Each number is 500 + 40 x the weight over its row's rms, rounded and kept within 0 to 999. Layers, rows and columns count from 0. Numbers have three digits each. The size before them is the row's rms in percent of the matrix's.

# up: layer 5 MLP up, 1024x384, rms 0.144, rows 47-92, columns 192-287
# down: layer 5 MLP down (transposed), 1024x384, rms 0.111, rows 47-92, columns 192-287
# gate: layer 5 MLP gate, 1024x384, rms 0.141, rows 48-93, columns 192-287
up47 090:577554584518524516531507484499545457535507508508474523521503505437533473529517486484544459509581475421444576515527580561532469503497495460505535485514482539496452551475513485468500454509413555489373582515533480488549449501530578538527547502517544577539504482443510520550494562456449500494
down47 093:461462494482532499513485440488563519501489519554540512524510465471509493515584520481501536446558483447539546537491505531556520476474480493524543531515517442541510550471493511499470460498505543535422501452445459489435563481483490498507454519525558478533479499527475462543492534472530469533
gate48 104:458582463506476500403566508497496473493569496499484481517483476474448477503531474523446453455611512558433529504479465528512420523585543518488531491504490484481505511535490455466548502505567542543445461454447479561498438477508496539476537444496570478498490502454503527506537489491508500507
up48 106:485444512510430510479501577455503490476467492491548560519486506518479476596544571471502467471528537427575510504560466556488434425615515465535517473560526485489488472518539510507628508495504439381547523522520568528423441516534488509552514470529569481439518494450451513543516479498471476596
down48 100:505531459547545519429461560538465509506612477541506467520478566570514449529519542386530402522500496491548486459528438497441485434574548496528452474535533535487483437501505535439528471538495466473502511549579536521536495545428552512512465492492478482432491451483523510510548478574483413564
gate49 099:507488519449501570508516513544495506422475515464525488459522531507482486486484521506458492493420514469476477464518454449492481498510400556464540552518513463513440558477530501472459460494500394473475557490502531498499481508512545534513515515498599526579478522518515527502518507578440519548
up49 100:476488481618532480490478479573521473463479528497517573534460513510506558454462442558582515561427445521459458504475525540443430529534489506504600576485516515494461487477450488424534541457480476533464569599501505483498473510542515470530502510473554513484533496532520510511496420448566523477
down49 095:510531510472454546424538463479459544571473497544485535506494503489520502450486565441518472495527468537405546501492604534584524496460405419521491486478456510520487578444528486545571490485520505461492496463458468490578423526485500421495545539561549543550531506533436587562532501502458483538
gate50 103:551472524493472519538586530471540467475479535547554500571542514495462534530462393429461454396642474585466440464489480512485514502507531511534529574516571442456427495482542507487478484481486491511455536472510536479497503488525493446499559545491509496483539452490518489483498500475495475462
up50 097:453484590454492490518502499460504519462450457492488512444506495503470456361501497509517520473519563488514468407528514537467443524535456521437624472502503470538449440456484494471511491539592530531557597510460493478398469447492515528519480519500511530500466516502477418457506589517474556458
down50 098:506494483497517433483521488550553455514467474483544506446577501497492451469497495505464478524465510498471500481576501512462533567468544500519535496494444542488475475526505475552461508476462486522574491468558570519518466529572444518508497440504482488518484477439450456548502497509502596511
gate51 109:508515500448506483505441438473489447518469475509491417558544571437486567454415563593447481496430401485473495494439544443529466445450514495489501498471511474500487457505506463594562550466514562435510566519445491487458469483524461482491470518493515491450485474447552458474532506473475490491
up51 109:518529479460532552529515476514482506538539490455492478534491515523492469455472488529491451531482478469446442532533557487485546469477545512541510571516513463468434457476464463550468448502534491551562518535598511495434484552537488502548418528491447508547513448447548482567476482477493487454
down51 105:557484455465476558534556538497443488546407471503554521548526446522486522532479488515435535556474530496439545429554510474484478466489556443416470539522588486492409452532536509480458526469540518405462506544464399473435448522535501530515420478422484412510520467482484531472515633490505550474
gate52 108:438507550534532470494497506455542477507426514485532496497467510500590510473531458554473469469526513601466501478488466538470506539516489487526504456467506421552510576545546468468520497528476419459479488388495492496489455501488493473511479556500506525556518488405593479489568524507492469493
up52 103:457441483469551469515463498516484489462569568482512493534509439448556518462503495503488530438517444504490484476492517530562601508528494527470526474476505581410475570543494573478447529518490546483507402529492519544496500583568517625491473462421474499450487574588470488500438432487530538460
down52 097:452477488454481504506529442523470507481569557424500489564498437485508541429464483557480501530545514486473527460445484443574475418476478469531540450397515652456514455419529518492547533478434527544522505457558478483505433516513464500477472460512435460520492497514526525567528465508501475370
gate53 099:466501456490450438520480452531471469465555559490474583590539480488487542484509489414536538540500493500397548523501554479529512466498486496499525427454494570496581467492514481492543582496521589527526521489540466524542482552533451430500522479503545469510517533517523489572505595520420438532
up53 102:503473514470530515483527461480492524485553487538499469478507489437389462439451469506552577531497516526485537395492556454503494451580464521438518469481532519477514512564508502609443526544435469524529481469551488564446539564550536513467469442612531492526567441481507468474531551538499532574
down53 099:520498475488475517578502476515555401464539534462457506507503480607487467458486472527463550526476532501532476510510495448520445514442517480598504546434489548533572451563474551498488422493414526532501531557534562444534475524481476464477533509550451501503599509372500546470542530404463488496
gate54 093:500468518536521526484514508399480559578437492433513490553543469542530489487434466513456460549490510452501486487487483513512522520533544534505577490529454589559524550493564502462464514445518552521509508447499465518474479502488557443471528542504534519500581463500559474485515575531532504429
up54 099:472506435422518556605523580542454511548565486481444457462496499512516579480612523464501548477548490474487543500541486485442511504447503524476453492514509503435521551512550510438514494461489524472482514536417477527494497523531472517469464483446476473460447439465495547507565494482488551546
down54 093:503467458573468505546497506511431460456432527560593563512558487554468458453551545490463476444443495503511470503474537474472550488425503492550550495481499441470514532529524529514414522540478416493447513506576465502512477517498521501578491505463530517584522495498472513559483533520515452540
gate55 094:616503465529462499505504477565527532502510438550489530496496479488462519491490482538553500458501481501541519484506455530515501465484524518563514512499541526513500488463536403551530525574533510481476490528499470481517567593462495482407542477469528430522451539531514457503476535456462546513
up55 092:553531475474499444524493416566397461432502525572489483492503369462465514537417527519482484466481513534526554494590540462493498507458519513440557519523467533549455433510430480505568544507525502528489432508453447508504506514489533474446500437532492504498499537487495469465500410546458426468
down55 095:486572549502491464510451555535568571427550512525492492551409487512505548440487549541492483537535521496549539452558460587545438549506464525485556467511535553480544480508526446463484516444459474513501522535522556493523507410524491522538524440527495499558492491545524458529528523559562478551
gate56 100:592534517457525526507489546481518461437509514492434522550573437480499495455485447545551515487518532476487453421497442562508469584495480467597483469443479486485509581392542506469501545486464470573507550600468480409487550525498493436485543458540499470551481480491467420438532552491466548507
up56 102:469453513448485538459530469521477540437536474530430432518500554456510464477521488522465403479544440493549524440538483500532560515486543509505569443470563447469498459493469518489470468536479527454500416454452506454513455504557487516530520458454547474426468577514478515530570529479539504454
down56 107:461461505474525442459521421548456481515489552475547497461547542502506469450496483478479529539468448495496424386569534566519504497505544483448485469490464436481518469508511499540427460459470500479488530524500495352513507503515451498476515528467538529487512521480527540465520501546470563448
gate57 101:561439515454491455493545547554504554486509535472435527467398537492502561464496514512514560458546476481485510501469493529509512393457514461494485524415528455479464524399586491552411493552541494510526443512488502495496529527482592498499529413450474510459463521470438491545483550454586479526
up57 095:532511494487464481472424497441479534482583514476496444501481528466510468527496498425539435434511538448439464523506500526532522574449515528603531537464520450550520468565443504500495516486501465544499503496467541513462486553458449500502502504500469536508498483513572510467554464499578535544
down57 100:489465437546570525484435498504462509479537538526470479471462457488566505527452442553495502457452479495512518509465467426416493478502421455564474580542534481584526476507564591518460479534491513522503573498508489500518491408478470474455528528535389478589484437509426406506467430467491475471
gate58 102:468402475526516445455435442520542535519458413532529508503523555502532522500507494504506408527432456527516522483551476531486505501508467572503493518540529557486500508494523518501512569518510514442480532395453541455437521550488446484399498485465493553554451536461515555476467461420454484522
up58 102:434441499527497397498440435528510580454474499493457507493481551515501520522410536455504493436480466536507482507496495584505499530524529552522566576513458465509476519499492464501500548511511476549465534446541471422404505548491532504491385513489513563552457540501451457505496481531481504454
down58 099:547482480512422490442493461545440557531469497506451518459513484475490477534538521459577545520480454573449470516504500481490542491537528501480550478463494457527524540471574488477474472528457534566479488489498520539488505516500480481561393451485564461554518507535526480560564530471545417524
gate59 097:540517510545545530447529539444524507481517514506412581537445531464449493565479501528482459562550487487486472570461527529479525489526494491545531508453468453516534468447499508477573516465520533431483580505513537482528485473497469513478434440470472498457511458548502526481505451536487448467
up59 097:464523484506512507522554530479509518553507442500444469489449530517463537555504485504489543539507462451536488525498515468549496520521525481525522507516449479472444460495461525478547379487535537494499498449508478427484453523512545483473422441507478458483537432546477468545479576533490492542
down59 097:518508553518411469539485567487523423501405504467482535441507490498427458547530489515538536542528569546624492503550590491490500478500472493527528477507503503504531511447505484518465531502449540477495525449484484528507533491462510523474451466530479497568453533560529482512448493524441468505
gate60 094:483521478481480541549497588510514478469500516552528526531496486482508484474495502621451457484454495553589494432476452442497480522450523557471599395489512550555585508467447508461455534461393547455571541443480531481567555512503537513485481476442501560565523494492581451501516533564463526497
up60 089:461472483541499477485534485498453479469523515509461501497531453527491487491493469486475540543542552420446451484506458536518525415523491482449460431559541496496510476514372567490455515509478434498525570511477470526494493521472552438505547517514433481496486576604558518488538495462514523558
down60 096:454456489478488519443408454452459510509561486452470480518572404535486491431504557491491498474487460445532549458488441535473541525510514549478511517509460509487569540542511459471379502470514498477479515545517525509562527545517503543478497530496518441570481503542562504480480479506436524566
gate61 100:557533461546504497502494610491497476479498485474498541578456516584472509460521497505400517506525471524491502498482592484549459532465566494442489474483472486521509504537579518537525463527525516466498497476514480501509474458560454504478572510565518565491563478473565484506455450480509550545
up61 099:416482564490431479540516494527501498449588547442539554483520487431483550526581518469507451531402503505407450441557481483491515459452447519552436476541496536517386530514461470482489490520550544529507471546513442482553501449514514454492523537446493502528520510486479495476473512551495539457
down61 100:471447478550490543553534457562506484517584497543471528514520514466518472478507498508581485556444558485548474483537484483484486518513544398471527499483488454491498485523401505442480490554516507524491481530550467471484554496433501488540475483524533463541510460564490547561456461441566533509
gate62 091:461480527498484501524499487531539449572422510453524453460443523474533506381471512482476488514554513476424451516453500554499528532422505503491517494487542548474524493511503497459575461504583490440492613484504562505508550488494490439528519510467483512548524456528442553525590486540506547435
up62 094:486487527505491573564539486477515471506500561445471463435526532477508476511553494421507485542466519509542503499594478536512502470490461498550545583493502453484505488556435525502523483509503475486627588515554506477466547471550508530472458461499445491515546443465498590483508493483471546516
down62 095:486523420487460463490511474449570557440460524501490419493581504537461501519492532522442498481463489494570486439539525470491528461476513474481468527552447484563528473495480577478530537513521419399497501504435561502575562485486529507493532455443494609483497492511499401478473528475488465537
gate63 092:543562580473452519415440460417512505482504586471477508467458490459500477469510538493508537487461527576515531454504514495442511424460585510555497437598468477428467467488507567561517528510535494549545470497458527553552489532486457579499523501517436480556490543483466483536497578522523487439
up63 090:621518436499490535539514513480474438468492531489474464485496433467487485453472519512455567449432523523495466511534474441509510443505536460550456486485509481474463447521466479489431448470566504485417561484475474529489478534508492531537455462451491502564420505470460480504523500533512487486
down63 095:536517472492531454452503562466448451480492461500578461526449497456450522459472467505455578471467471464536455528469455491505516517514487496507496446512554479520549474503493486478527469478399506485433516483486554483569471529499496455476523559568520508474545475496473488531508503473506467492
gate64 108:552462519503544490476501544401548478476445507458473494504507454560499471486544503477482436530500546518460521471455511357484533532548471492481477496506508533443499551493497491554497460507533453471517628516595472548517534494480468510476499468505451527448501530440497485531575519505506551531
up64 100:497522453458534483513443469532473543478502447488508490455511535491550474512540464509614522473495512465453553534535422519444592465475480494428543464570486554470450504422553536482523430476544517527516458579508610512582538506483419498486502472531517465540436489511472448541403503465488496501
down64 103:544493393505462526511483463473465491499480503495512496482546463591462509483509476476438481529449507552588495424555434473511601466489512511463502397581508504584501526502507501450462410508494476507451521453510551528424480431455461569502484500483404449558417442473529490477474574510505525492
gate65 101:486471494482509576511473526414505502539431520488502492513522442410542501512475456564535446499443541568450562541443527581500466493489463474504508510508479538538458556505491505567504505515569544445501492500453572571466442470552491485500483441558508502552445513620529485535571474478441534438
up65 097:579473539448501524547543534536503534436451418566443541508558498520503520463535495517471536436458540440501531573488523478566525502500489413475525482487483489355503556502438544520495467559495513513515531494526458455513457502541527408422466494489520534455558470533514466520462571520513494531
down65 101:398462495568522451498521564440545526506447484512504540487527461503503544509468529547515440498488514520425541511478507502468563511498477539541522486484479463568493438553436514539580517443518503514458459494529500539528516497439521544447534530456512503557519515506413524534485517475509497509
gate66 099:518537487562549588494580551506520480427440479589501539491574536531570581428514578475501507494460494457484504557482447531535463485422442471509469472462551444495477490475488588514530495437535523442507455508537470476535552567463562512495512558531469405507524578498433470544537492543469497487
up66 102:597519469531537473445524522501490448547498547492517494505503545462488546519553502473476530471442535432515445514472512474518503487421485478442490510516556483426497466540492452459554453477476478457474433537542552460472621522478575466473467524508556501441598511507523434599500508449502499443
down66 100:487517564474552453508555529485480454436441497436468491546500514474491446567562465415447452521488455491514530497519452514481531498475434538472559488470488470500474486564503515584482504483518511411489457532443495452488553532458504453445489534513564485516489432511464487514477531492528507435
gate67 098:485508518525545437477456608480513447569464529457466465495523507528471482457512473522396521578562483529461518488502433487552517503504447445461532506559478487450571551502540476536529466504572408534487532432506538451402507535491537529530544525570492437486481555449530628550535495529516445501
up67 099:530529459507583585555550544595542457502500537417457473430486510496524532463396491486474523535553562492510477447399439451510496497502504465508482522519488523408485508452471504545532448499471456506511541536409483499445547513506497474512596539470563518482548541510499597468535513505487502557
down67 100:424526510511514565506450523492480524499469487553492442514509547460505489480485630475526533474544509509398538551528487484494508459493488477580481570450460466554519492515435468452504561530471466528518484487444573518455575489433504508460558508459538481465449443519504490516473466445555497532
gate68 101:467519536489488532413534470524480477432534500588502534511523509531468477509569557553479555492496489581544521457519491504528510543585480482497600583402519476441514527511565511494517437461470486481499556495476495438475451583417487468513545592504470549441549503504581440524566528514462551470
up68 106:511548504412462553492478532535463453453498453537470500578492534582456431532468472520491505497474504559512481482499533548552525533474495448496525452463529447477554529469558447509550544466494579441533512547484437478511380491485515445483497508502439526488526462499599557541499483513444623515
down68 110:453505454530498477457458540528452430512552445452559486557434473533486459426510478479487496426521471565495488459509555521529519501458474564467489472508537442577518553515569505551434560485491559471486452503513456485458469496510465534508528454545489589475510597472533500554470509496507522457
gate69 098:453501488483495530509503492436509449452508493546476503444442377517456500515504544522529433487527575551552438492469544504508512493460515547491577450396508505500433470433543542479559511524501517466520486432526525577479560479479552514530557401534479513403625539539554426461473502534493483506
up69 095:493471548564541492474555482471476463537471515544557484508487481493535548478462500539463497481475480460509478525487512563447455551493474471594477523389522502559467518507458571507463567537487545553529501527545515503466563539458501507459505492498513537563466500488486543489506418491539506450
down69 101:540431476488486475527564503521479461628467437504500454494546433512496485514537443518439530534519548491521490523524445588485479508470451496483458470483483434496491583485546536493387483561495448503504502582581503434527558515455492485466504443456485484488506543463433566446447478485507519477
gate70 098:563544459484488470518496438512498501467493436489426455513473572454536506525470490467529467526485496509530458464448520523523470447459490460529558601499464483492464482448505491456563493502517534535463504454530497517491481524468451481481464502564516539481511476516479489496550408518516476467
up70 098:486510535527476515500475543543512398469485503470537455485540494570495495502470438467490465497445512526550519525563597541519472465487517472546494482498546513491397497437472477580509498459470525573534499557430523531450479480432520564524466447510490464472542531460503565470545479536474573514
down70 095:517535519490455488517529547513483500463522490530567519494524543528506548533585468539553419533488470457544419602547468516533587489515538440510479478551449511613529478542537454545508538576480486475483506540432490440428446451497493529540487476519648559443458486522506547426491427472427569506
gate71 104:495508427530489585513448522521489541550553534519485465560614523518430540514522475615471568474460489574479469575483468460505450514467452441516543496503462462509511456477507546571443492491561531492501466539515528488570448527486473479485568512499467514493487466500520493493486544460502476504
up71 097:499513512498539436486410439528537577597523531470510488533458538483507423467447488507453538486494443559422521530475533494522532502446502499430433535418499485489520462467456447397503490491526490482518461558443457540509508513503529532545530431530478488496447503594541529454517529466467466514
down71 096:484548479550483430511489482463487525511531517477498499507530548559482469516551459433502441479485496416482470493489527518535494469529447472535569506474457557504416547488514517538548414422449532583508507518505455490464517550493544446477562501484518496485496459511535542562526464503522499528
gate72 100:457475470544430515475446558501531460402448484527489556438531460498501453539523454482533486471483484515439474483447512446483460525504564547586475522487493518523575472483484502502545515476444496470465523518452512486519507467499569562527526448552437539507515518590507449549531501519521478517
up72 100:457488561456515492557529580453419409503490496557433530474496547441533515531514537434529457557478491570495498509575457573467480518505531576520516489593516533477458529468440519480547505505540470498472539559464440445481508471453575534551534432529484409514503582495488452526476497490491433447
down72 098:436451555528492461552504523515490383498427500495480518450486475526550546565550472544533508519544504514535534548534401470481504509436410496448469548495507570516449531425463477484506517480485481496441549515576529477541576518554527532529532530511477485462545473474532455486504521567505474471
gate73 112:423515449468458502559471494482529472535489467454539523501437541510485552517515532498530495542530571493438523503546604463514521485527513453545539505533587511510542582529478477508469490501565482453497406469490463489495463548540429493496532491481525503430533531537557458527564466552500497553
up73 105:526551453437496501509481504512621539494500517554449528496527472520546545431526538572481443476481549459480542539489470504443457439490454413436481476518520594501525462536599470440521510448512513477547494443541507462556534482562491482521460517443456511511511520494435491520514504559506407576
down73 096:602437456491471487467510465613464510438491517549504487523419490542490495484541501536542536433520533601475545474554484489534439495536536464448545469494521511521465518494513529513477500508523490489486474458515409536552579549468480467478469594454481434474513481497505582565517565551482481545
gate74 102:587525512475591505425445458545561506476454542473504509517551542530534501534511449471470513553486593499454528522521465449567543448434499491491464462522456485471527464510492452453572487541535475483435489455449508521581586440504518496516496557468477482523511559565529465561588435559544526535
up74 101:522512484487496448470408515568506519491463550453468481554572456547460466493481400500527501532564541562548464391520487543484465546493518524439468493459497494515523533542473494477522571479489509495505454432487496545546515541475506536493536443445478478558496489514473540576471522451504527546
down74 104:539549558497507522468511494408488508471519527491579520518501541479471499495550484517489547510522533586459525426557452520564552580510481433462489506495493487567497462422492486500534506490481532460469575492451555453502500454558495485585505452526509494480484502528427586439539523518473587482
gate75 100:491453532491509510490496490444510451504464467549475458541492473509506513436473551480476523457510503477462513515524516528523467474502505496509501451535476543536520552467504491497503461566521498528478472459505494535445572480487530462508501406536551491576573566491520429534525499516460503482
up75 105:468424524543520520442507483467551514526421461538505521476503496531531448566470512497449493560510509523592529553445488503534521425584473502473434476474409508534507556549521436478457515449431514476537446479488494482436483497449458497540495542548533475446486466491484488558538469491473469560
down75 100:567488583533551515510464525529557477434551443499431467526503562549508497520462458478489503463505519532477518516590485520450490504479497457431494594496497528578487439479531489456560489477446413503512429478541457448558467455490528579459470489527472530479476453552516530546503512552530533436
gate76 097:554441478561548420489492480433497521420453520517511493371572488467530505480556471532473528497491461490546530512435472478479536467430478449527512513528475458499483498553519434504427529538485415479440575522512563404491463524483496503534564440476534496511526455517533524494481510479485443484
up76 103:473475526480553474461477528498497508458502477544517445518437609491506499486476449533458493492553548477452559503513519520467500426481501489422549533528440529529558542461490483465481559510484532549518535556536618514432532493518527542473469571498470462467436490496498561502587481518475479539
down76 101:470556480518512524542490483528454540546531510551503480623386519483438476496458496539427487527553499541497520494511466556472487553596488516484463501474460490559494445485530502447540576452491506500573510499456462513503525523468549498415491493536443522437427527454527507578532487450510498517
gate77 101:498539501447473505494500487485495519390506457533507452510490517444522526435454544462504417517547447506433478467514493489545419507492435550474515434543577494536513492491522513499463473582529506466516488484484544473485458467580485463521499429501403471483488525539500421523444448495527517560
up77 097:446493535557559469552529485544461514469406520476582443502435476509452516460570510491512446542521521492451455479495436454540443505463508486446482533545453556465469535518512520497493540514536527490439473556440486548482504480527528434484537464476460431474548516491561505450519454513509536505
down77 103:489473463458496512544529510473493476440550537452505490551431512453504539429503579488499504570530439421456521505507509513520566559437498556512521412458449485432489508507579578558514489533512480487521549528495565485531578542496492493502494489518460438502535505555473562495482493505442465478
gate78 099:511453493515531552480473496506483411539489502505390438535436452510523494500473472521438494478479527521465456482489430504539514466443378559467509457501453545485517480531489511462490464449522461538503444509430509489511429507534489468463513488511492499471488542512413493487420491475545446481
up78 102:527586506481482497514519542486508535449453475442496462437545516487527486468524465462550544441531435511449553524456556598488477521493481519498496444404484546479484492496552493448483572534519497463477489540528427524498467491559393444483466532516504525433497487499474519487507545550485528575
down78 101:504507502503570461456535537537495472456490491471509457550484533476522487477422508465511496400467504536457482484480544448495479441574525536548430508526488521501467475560480593553490505484460538461554467442516442518519525466525497518445435580569515522520455492467507474499487463557438538580
gate79 095:536473449564408415487468519461524529478493454517407605440597475490521527458461488509516473433549538505508458523512582452469434529495528523483530506500485527489522468626484510544472537535534530446491504559548525445503494465473426464533529478416567538540512548545515565560461479479493457506
up79 096:471529484453522527451513420578496461496467480430538465518434528493486413492510492473518501482554430525449470525457499507500480506529600491476492564489482530559525540477495555558479500481492509529472503469512540555514544483497529581577456500488540498487545496483539574506512423525519520482
down79 098:482502547507531512551568560549489475540537526480434476607483492524485484485485492527443489520519494452484506512536486481511484606501574481497455428585524468505501500527561515464477427492446494539493508423514469541536577483455525444464521538408537500469511517538471543477551517583455510416
gate80 106:497589539607465464552558443552491473471474513483501519424554513568460445448447525492553479574411473463545362525480502460481500451523548430437592468521463625452542484512489540491539444405417550522542496469510525472510542444493489505498484467476414497557495473516546625544509537519439471500
up80 096:433518491525396536541441601479515508446486506415486466482485435514518473515469510510569508579500518437579451474405528477492555506460462496508530510491527561519487406540499500582558469448434452418488472538412568445478495456510478465469464486412495541505540411517445473458469513544589547497
down80 101:451470525481423553592501478502516527571613467512511529540473559534532530451435537499511487549537464469492461514558520497610499506526487510532402471500541554487501461576468529523493432493511513502513557440482526474456538499480399512448497564454506452506559473447577484585504584473502594535
gate81 094:499484521451485506466510526490469540551466472528506459537486465558576511484419468476460503466544517465596499495511514420470469440514520530518466477462466518537495431440475507492485487521407507509466511537472532591432430506646501474472533550513552522533507458512525482553463477447436449519
up81 092:503491457544571525494544500486450493506488566465475522517578435470479574529539561544465399498518516496435450576492466549398491475472439458468509504497511499544450507435516482557518470462510451544480450551558470482506559446406512592568400461528503458511514504569457515484456545498512562518
down81 096:477563529534391508497490504565462539513453493516442518487571457529561474466489514457564528488535495449612544527484564482518576531478541428506533496530399487465455443518551482538522494479513515508514494469586516571480450516531487504465495489527540420529564519467467500459535492486505415452
gate82 095:522445542471467496488554427509494437492495490495528523546515500528481513412494532547484506500560543528460431492525431516535520497549518571533482516466418460506511511464429518458565499466511526540516524430464534455496461478517474535422521449475531514525476502482506497515537537573501579614
up82 098:491472470463519522488456501521470481428536496468527581590524470590537499427484510484520568508522536484542548485438507480547461485487462559464460567499414465527415506550474566506517467514510551549475496492480539493497545440489473475502542467566495473547408475540515488525571549540542532500
down82 100:506410511489523447519489551487607445448538454488412496506487470506503521438444484498551541544419467628520475499579511501436492532513547448448459506544503477522489461459552485554516475491494416461474520480533524531530463539516480398539447527545472473577543545493472533426503565480442505527
gate83 095:488492501524445504481426523422550463504508489515477553509514485495517524492534476480509472516476555501582445411508501489440469501459601545456493485479549501558448484486489433477466522520495487495525537427517436514487534485552442521516389507468532496495574558473464460581497503492446513521
up83 092:511521561506556536551486513546500507469576484508544500446532539463575523480469603472577507509553480524541469537431495518527486423485485500481501524526505463483495586514503500526498542568487499555519432559479528554491510477491486486566544477557493505525471563513459509444486501530455480501
down83 092:484583416530427518464499479534464444445524531517436498436519452506494521501487472535524560480520502490485417516422544476550486449554530502507511465519479537465532524526543526506495486495543454506520449549493480482460512462546529442470540529511361507516513510490485539490506551542458502466
gate84 099:461466508539526502499581424519427518482514536525531511484473617510510497510453550507496571485515406502535516524473459457521536492526572534502506502445508425477499456550516487509564419512494519534532478514492473463458394542521571472540450544471501482542472478493550515415568500499423477583
up84 096:533510519519482494508463495503525408470455481519486548453505481474464454478476509474486581519686552520440516479450493475479520550483509478531552527436532591438510548499527485455492496484517505513443481527516528483493566534514524463526506471520518504445503490543504565500497532586529477545
down84 101:551590485502501508495497470522529485501484524426520462463560573555535473493522487448507545576482439477491594494512590473426452552451480465484600570485517441530519532458422502464494554431554460480497553517524447454454487531532498488468509449522549550472514471443598526518490587509450430519
gate85 112:494450551504443450517513535505487404494494487575461483504449572504495553522510515574509529572492544470591400459508490606522499495588516445435493526504538555475488500514493499514520513509520514526488454512421565516550496544534569502504467536450534587489538510492539438518544517470435463482
up85 112:455505496456475438519450604453560510487482461543461481539440512469520486530432493506439491548457560478483429484490546565529542529553569505445516458508480543496475487518473464487449503491529502483501484503521513459460485513503484509504483541516480516541493573508476487503504502448482445533
down85 109:461519473501504423426498516543538540464455572601540542542475556472518523490499515466501506482514476483407446478524498557561469470483521439524493544546491580476516435444504482426462534514540514508484455562469530479466551540514433504423544465565452565509462536552550492457508505468447449452
gate86 089:510522473580503505522536535529493463402506445539481472491517497547434584436466428503520479450465570531489526516488463521486497510539536475573472453484566570529499492437526525488532496499528612506505479405514514531504501491540552518512547480468405432519552524499439525529522477482486432546
up86 092:555495569435504466541560493513514542546509639526503503490491483453476436444580467464571518479537520498522539464528582458495530491492542493477525527541577447449429476466551453473494583466478515490465467508418535490521521487519556498473545524483454549515551478469534427498531490517475574475
down86 096:511494443582596459530514449516566472468499542491467480521532486567494509497488498572474455504456530520515484454499502561499436524643469508479508527456564497506532543382492545486537450405458486493471488524346485423500494526572556504518565473532450561444465496445515492539520469574424441543
gate87 090:497477532541574498482523468489481438493484490512442572530470583549510515393586529433477451491480523559540455489419458469558454493423505520455502478548496486411470472455460544534453478513461505444477483521476557496529479507461564512517543568532472623477539446522501458511474550492478521542
up87 100:526448540524503465506485508513466447491502555464421509511512494484469530394454473460540497536441526493538520520497521447529478453503562493457528486455537526478510492488455532468513450480501534512441516537441489558558498567489522539531510572521486591481535475550581456494467388487575546458
down87 099:527493455491504605516534512560550546508566483492502472515480485498594583498477441488468520506492493525563517493530553542501486502542536507483520487503489511494542488521501471491536489531581533605490538511488469572524515539539438477537499513518524513540501491455473492541502436499440497464
gate88 096:502462490507500486565457512475532456485534503541497468467454463460482441482462542525463546511458602458540513461489516518478442473522451562502484530603510489497416468484490478468488498502514474476508505446482506556481490417464526373474523511555580527489456481519452523575502502481506485499
up88 091:502468541483386555509425484465542433455530511465509465486413542496531511458486522459476480474525560496538518491468500473568486537489455507489553556575453495481482485493506544563511408550540450560479501583549513536500424527498541479476513475546570524417440440485478589515516483487454468530
down88 092:597482447489436515533525504454483517463507562503555507476529540480543446519504466511410527491544468457437513481494455572495505509492404513537558508395567460496512500526514530498556517472526483454530479585492609489536478502485565515531516484505488526443498482544509487442470550538474503479
gate89 094:446550467550502473499479510498462535507444459543454537573520488500437430470437517597529586527480561453497565517501555549494548439511501483485492445423539533511501498416533487571472402488564460398464561474509480525532446480481515504491479485471506543581511582471530503548480535531533517441
up89 097:432444465438484465557469493504555420459523520420497543502553427555552569435500495495553515454471557495533557442502460598507464556558490589544543543458473441496555507539445442462537488467459551493483489493489504511543570504509526507566521546497532548449478526547468447473480402471541450585
down89 097:465450500529506489463486500520527478496516423452521474509518524495478470506556564401421543488452455495512539438496572512427495549441477547494533468536508511505526561559548537464501498473538528510465463478553511541491444481555507477527503515514560473489504445521536504482470504566415515434
gate90 100:567535528438530422442490519515542521511520482453481526519436509486527528411512475479459484460509518542494524459491486504578529527514457578482445499515474493443532574483514485497496520582481593496533509500477525523608544526454434471491507506490533491511473472482471538467555554400443516492
up90 096:517521498432553432423494539532472470545573456468487511472482479473519499463530484489534490404438555618480524465504520524550467469591484606551490448536508499435545507492508493525547552492527578503525486502480529464550530471494441457461513493476469475484483482518531526470585492501481516437
down90 101:468468498513499529485525433459510460503521447503545492462596503520511447533553528542503493495515441487695471505528535503479506513479525449483533532462490529543551551440452489481548526516512532485510524462303508516500471495539488490546492501495456465497544491505476547493445507480566491555
gate91 093:556559523529454494498536437510484590484519531540517511559511518454496555524525567479542503495541474514514542494506475466494441540473473515502512445516505462482489542477519505520539478487518452542510499438460504445558539535525519537416434572466443521555606512518475456494533404512472486488
up91 096:444478569485477500485537481401515468484537474526544495479535515532450484537518600593531551500532504504488505557547477545535540463507522461569471440508495507479523455497501450489452508476539471474477492437475442509530493488454495458580465581476473485454490464463508496500547507468460513523
down91 100:531428486508594544477528527497463571450526514543486475527486497408537501550462503570566465486498450434509508518531491490481595461509460538524533464518507515471413412516491472473512576518517471516504494498510556486411520542488549422496508484457486454546502564469484486495488493462517503483
gate92 107:497553504482472503593520494471566478514508452417524461485494481503511499479513471509501518534565499535491522504460516508560519570464477465531473458530509537532479477491513474436517468458410467487488491558539594528503502505528490464426525551515500548469464526506483533521515434521492453477
up92 099:505505492500472503434434481441498465504501493398451457405438489459473463543542540506481498505511491487521498503515510498526532505493444511457480516487477548527541488552471557457509494476491494526487466520486558501494560537489467496501455475502420483520437571556476529539527434544499507484
down92 105:448500434466521463511549483424529523507544478501523504573524545435515573403534458461526522460455558492413575457565587540541482538416355491500471463547498492524462399447503573508500511508487564536470502468511534476488545503493494486513484489546423503525521462568503497516484516474458489552
gate93 107:459486460425508520477433532644452448450474529498489535468534505484440536538563524482485494490413551529469544497490553469486446481455416491456502436524523515549597466555500581561473544486468512473532471541515503524511451488474489510544510522437500521544478515435489437514481469509509469476